config = dict(
    n_layer=10,
    d_model=64,
    n_head=2,
    n_kv_head=2,
    head_dim=32,
    d_mlp=192,
    vocab_size=1024,
    activation='swiglu',
    norm='rmsnorm',
    norm_place='pre',
    norm_eps=1e-05,
    positions='rope',
    rope_base=10000.0,
    rope_fraction=1.0,
    qk_norm=False,
    attn_scale=0.177,
    bias='none',
    tie_embeddings=False,
    parallel_block=False,
    init='trunc',
    init_std_qkv=0.0625,
    init_std_o=0.0139,
    init_std_up=0.0625,
    init_std_down=0.0139,
    optimizer='muon_variant',
    lr=0.00638,
    lr_mult_o=3.0,
    beta1=0.95,
    lr_head=0.012,
    grad_clip=1.0,
    warmup_steps=200,
    schedule='cos',
    final_lr_fraction=0.1,
    batch_tokens=16384,
    seq_len=1024,
    doc_mask=True,
    train_tokens=141100000,
    steps=8613,
    dataset='wikipedia_en',
)
Each number is 128 + 24 x the weight over its row's rms, rounded and kept within 0 to 255. Layers, rows and columns count from 0. Numbers have three digits each. The size before them is the row's rms in percent of the matrix's.

# layer 6 attention output, 64x64, rms 0.433, rows 0-63, columns 0-63
107:139108114156126104159160154134107136102101119131145116126107176119127134155138139103114121093127134177115182136114126118124201106130145108130103145153105113175143132130098105163105164104098103
090:115110102136091152131112125102131114192144141135164094102144140161129114118139104172110111115146116075135116145145087122144146116137101154133137103175157136141128103109139121130067116097148164
074:113121141147122131102139119101149126079147127105124120120128121113127098136123106131133105117134163151139106138129160095124110097114153135156076139083159090136145175189124079161125112133088089
105:170103156148136117105100122133133122116141157132147114129140125147127134101124055130138133118092115096153099100148156143115111097148137095136124172132141128101088116147152200119097094108113146
101:116108120140116109118137141073153136143134140146123128131144121119125116111102134110114170156148100098115132094128118226125124092102103135142118100100161117160130115064107121150109136132107140
089:144112091112132110147144181084080148125118099162134156133101123144143117115136162125102122157151139119147154080141127140135126101121146126107116116157196104130109091102100130154107114157133093
085:113184117174129111126122127131139160094121148098142076112156118131111123168109128145121147108131101158129167134150134140081127128130122149085117131132062141150144134095126128141180139141112090
095:116118097139137127150121095152152147093141177099119073107126123136137145114119141088134107151086143147120155120165141132131101085134125131137129107097153094132097119110096092062152163127128123
071:113101151154131135130152160094141139102150127131136121162110124113112144068092126127103170125122134099125161102118106107147083093129093156118141126122155122103119143095155123178082085130159116
094:126082122104111135106125151130105107133156134138106133148132151116107128122130113070115175070137141139115135131126120096129146109117119161111130171148105117101063106137171141109135076144159099
095:140102123121127128109130155107156137116132127127124082133150128148121131103112129110148125124130163153141155184146130128083128129151119112105163139144090102160071143122181166158130126100197122
128:157126130127127114130126106129106116140149121129125134146156129126104099092130109135105134082122118139162135073137136098128113168128152170109123092168162127075127151163124117104182134145113063
083:107129106128129114153098118111134124110126142123103105114142137131112143139114181144146093127116125121137089141129080153165119179132122160085166124141152162165135162086142164167125113126083090
082:149111176110121107115154073134136135136096135144137144126158119147127144110165120130099095130159127141134134145126115115126169160145139149157102088138113178173127184139134155090142129102160163
092:098136134122129138063122126110166136144076133088157102129096156119162149136119153093149155121127125132078088152118136130143102095092141124136140167107159143127083131145113119167125120128146102
100:139132150135109153133099116113166154103106112112130089121085115112088095111119127108121133143128122130128138120119186144095047110135127110127101086124146104112105142165076132137088127125129110
069:132132147109139116120108135103102109119148118092128141171148143162104127128152114090126099150133102155116148147142132126118084083108163136175096125142166087143151164163096096150104091154129152
116:151129118122127106147138141148103153123140112107117159144108171125095103152140191151160127128143153134156121129115122132122129160143163117114108176113083106099138145123167152153153120162098064
104:107124124141131137169100147137110151125147123133114110148105095151125132146101133095127120134123133124147162108132139115146146105092172174090175142180173097152133113056100134128126134112151102
104:114141129134156133143121111115134117146135146145139162140091126132119147132133112141082133108117103101139106103108114153137122171178104126127104095151136158110198117123119175194116108123080108
102:130110140128131097112119126144135102099138129150123127156124138090146168133136115133130129152120142160068101132112123148181102135073130105154122145104106174131154200136132151108159126137130173
118:123122128145165130132120120102174132138134140126123100128137086140110164139166110092146133072112138115134111150120122121137137142122156138125138078146101167114166169184110100073172109124124127
091:110163143122140144089124168129085179155130117156126122145127118139153117138099098143110107135105130125111127114146169109102134117140171153094155117186170093130090160131116164162101131121132116
084:143129132078111144108136111156112141121108152127146188125100159122129106115098148139122097109178161074144108114121117105154122139114072153150131110135147129104135097132145105132080129109174142
099:156138137152134131116149105142135161132106101115067177136120142099161124158128077140113132164123159108136119183124139103132110144127152120163173151090092119111109139151098140124148131117164153
103:147140125090133094133145144135132155123113111131099147144139144137126109134146137141154141127123142112172105115140154128138157172153130151120157108171142159079160202135118170109104124076141160
095:141149115167142128144157124117179128125151134103154119119098093149120145093109134129105143119141112098179154147120127167158125139127132137083116090136117099134189130072122103166127152135089127
095:140129158100106072116142138130126106156095120129134116112115158128121155102119112116136154093154119153069089113141108142147154106080130122120090125182160131140138142100121090158160111133092113
118:128143128137118110090145121134121119149123102150125118123109140156135148143145145158125133121132130182096129175126112148152119161136175149082125144142119151169135165115138176203162096113107109
097:082141111129136132142139164107137148132102094136110156133133126133119137103134082077117166132160115135141157145146147143099118111112171144119109084170138099168181120126089140157156092140119133
099:129121157127146126132121138099121126164102118148119142156139113130126147178154111117119126153121117178111154155149170142096159146178127108143116138111118125185098120163154174168146159148088121
093:183134131146086124144123125127079137142092132100179158130114107127139141142175101131094119112091125109119109139140174142145152143095133105131141104130140133084147130113118127083182149153121151
085:117133122129138154142098089109144159105151133138094119101113145149123159116124128148121103123124116159118177163097062129165101120134155167123135127121164139134148146060143087163133139126105128
127:141122122100094109125099169104156121117090143132140135161144153115145121107131163151101111130175120099116098169090093129167109121107089131098173111091147129132109144087131111131116098094148137
123:134130114109135175121117144093145127105154149149126130141137142099117128112115107125140146086116126116123080115094104121145120125109139130135154174112168120092100173119184121142114079178102085
099:157152132117145105155120130131109106177151118099116165109148116121129120142120118162107109141148100091154080112144163169121164160152126122114134129092109124090120120139127146125167087152067109
137:103141121126147122133133134145130145137145129116145132145131138120126125120151104159173090123125135113137132100102096132148171102143149125182118207140115133117205146131130132095123169159088144
097:119100143098125151142132119158089115157134148150126125116157145140108069139147107115121133125147125148063101133141103088122177124150102143160116150164138175140131116139161105100118118129174158
109:142153100107117112158128158141152157108113091117102161153100145139126115136086142090127120176130150108152187144152118126139090150111161130087128126148112120135134109072125123116168125141173137
104:113134149117130131171133158120144103106122121121098138161137114160156123119111102133142146115127172156161154116118145043113049132131142141137118099148114130108157157156120130146102131134153110
081:116119123114089105147114130125156138151140097140152161130147095130184114120114119107103129125126148110109107118119163182144160118108150145123186140105185139127112131091141162110180131099107125
100:148125125125122129129151105107125127151104115152163133130146109111123139125102142158083120114122133133116102132153113126128142171119088122120128046164140178123170138154068129158106136085098123
109:114134130124110127154107139137132146157087135140093150160135168129136143128123118105150141171152152080124136082135137163150113112152139143136137119163125167114189098091125161119116108146150187
128:128168106141106146143148112130154123105119150130149078138139133103079145120143138109155137124111156122143141148139183154109163173109104128096156138116123135152087149133124177086159157092123156
089:118141139160108111121129127116111117159129156140168115096144147135118146132137097135132147130131085113125148095160153192125186123151105111093111112144138117153105087110129170127113119096086178
120:136145162094104103128120137087120109162143110151123138134136153095149142096151140093138164146152124154124116100135171137130134114080157140108156093141176139135093141130117092075172136104145112
091:110108130092133104137127133125142141124146152104132163139124120130139139127122136129116125142094138128145100158107143149160144139117104150162127091043153085152130180129117089152125169098076117
127:098131149120178142129092133096137150136126120134135111141128090140135122115123114100141179093149110111126099160118110115121133159122109165096100112100106170089141080104153107107169124169144094
070:159098123147139135155074102156150136134165141129145115106097112179086105132114148145145117104127129085165159098131140138110121092117147156145109119136148127071121083101132138105147107164121131
116:104137105111134114129114126110142099132192128158143139121158138157135120098135125154130148122116131123173096108112156153135142095153117140150160130159172093121087135187130149126074116101111092
091:132138102120145119167094110145140124136142116102125152140131122098164104147126136122152110151150110094117101135122169185126086126104156096167094153066144125138167130116138126108118094160087144
084:108101152148119154119107062105165121101150101139138116154134138105086124120114101116157145093122150137073127172148070121161133117127105111130113148138109127148171119128124107121126105134173144
113:133184116116137118117099120147123160117132119116132086123103142112157121112160150127128113118088161148105135113118187139139091128092163106179148134128144116116122190138087138096170135140112128
080:133147154124118142100140169129111122155125094149129131151098147119123117145096179126107151145133131085084154140143166191133076136100131102128114125105121164138095109111123147132134072125110156
087:148159147154106099123145126128153138120133150153097137140147165148132122147144095125115149152175118131104137134112113152108112107175150149144133184142104104123121122171164161062142112151140172
073:134165092127093148104102091145105135129157146154127138129125117155148108118142116124102082112105086110120090157096094080168163138144119138190124112149147155127151146165115099117121119126137129
074:121137114141104080150135161159094126140166130119114093138115158108114094101141139135139120116142126120148120123111112121135161083129128141092164146128121101072095115080155127097169135183111103
102:128131116144109146117114122146158156137128115138112122097147113129128155131146092123119133142114139113094144113130116106150117112135191134127141188198120129121142124095181174106138073150145162
086:168139115142128114162127117143126144124159095134123097123147128124146138114140115120133112166123122110131163114174143135159125139096172142100174133162123142129126130098155109053198147129120157
113:128123125119128107090135111174136152097138119109142116118104110137144121125123158109122104132096155127102131090126157108142026111106125130159076103143131117140144137125090148140126087152135153
102:125147084129104115143120096151120119097098149109129121117105122158113110119093151148129120113108097099147140112125122107117066165167068118091136112100096146065133101136136146132145121148154136
141:129080162156170132102114114127123110169104110132138161110173083120122138121128118110108135142169100131103130143143121127086142112100156138139085097121126113147134060147146098102145092141119134
092:144119089079103104159178118144106118122127115108132145131108154122128065135140185155088124178154124117134116124133105148168144108119093115133166133119140123115110148088130130096093106138137138
087:137108090154116125135153121174123094088173131103136099093153148147127134144098105126105135137151108168130132164123152115124124147117126107151101143101127079154089131132152069106170143136101131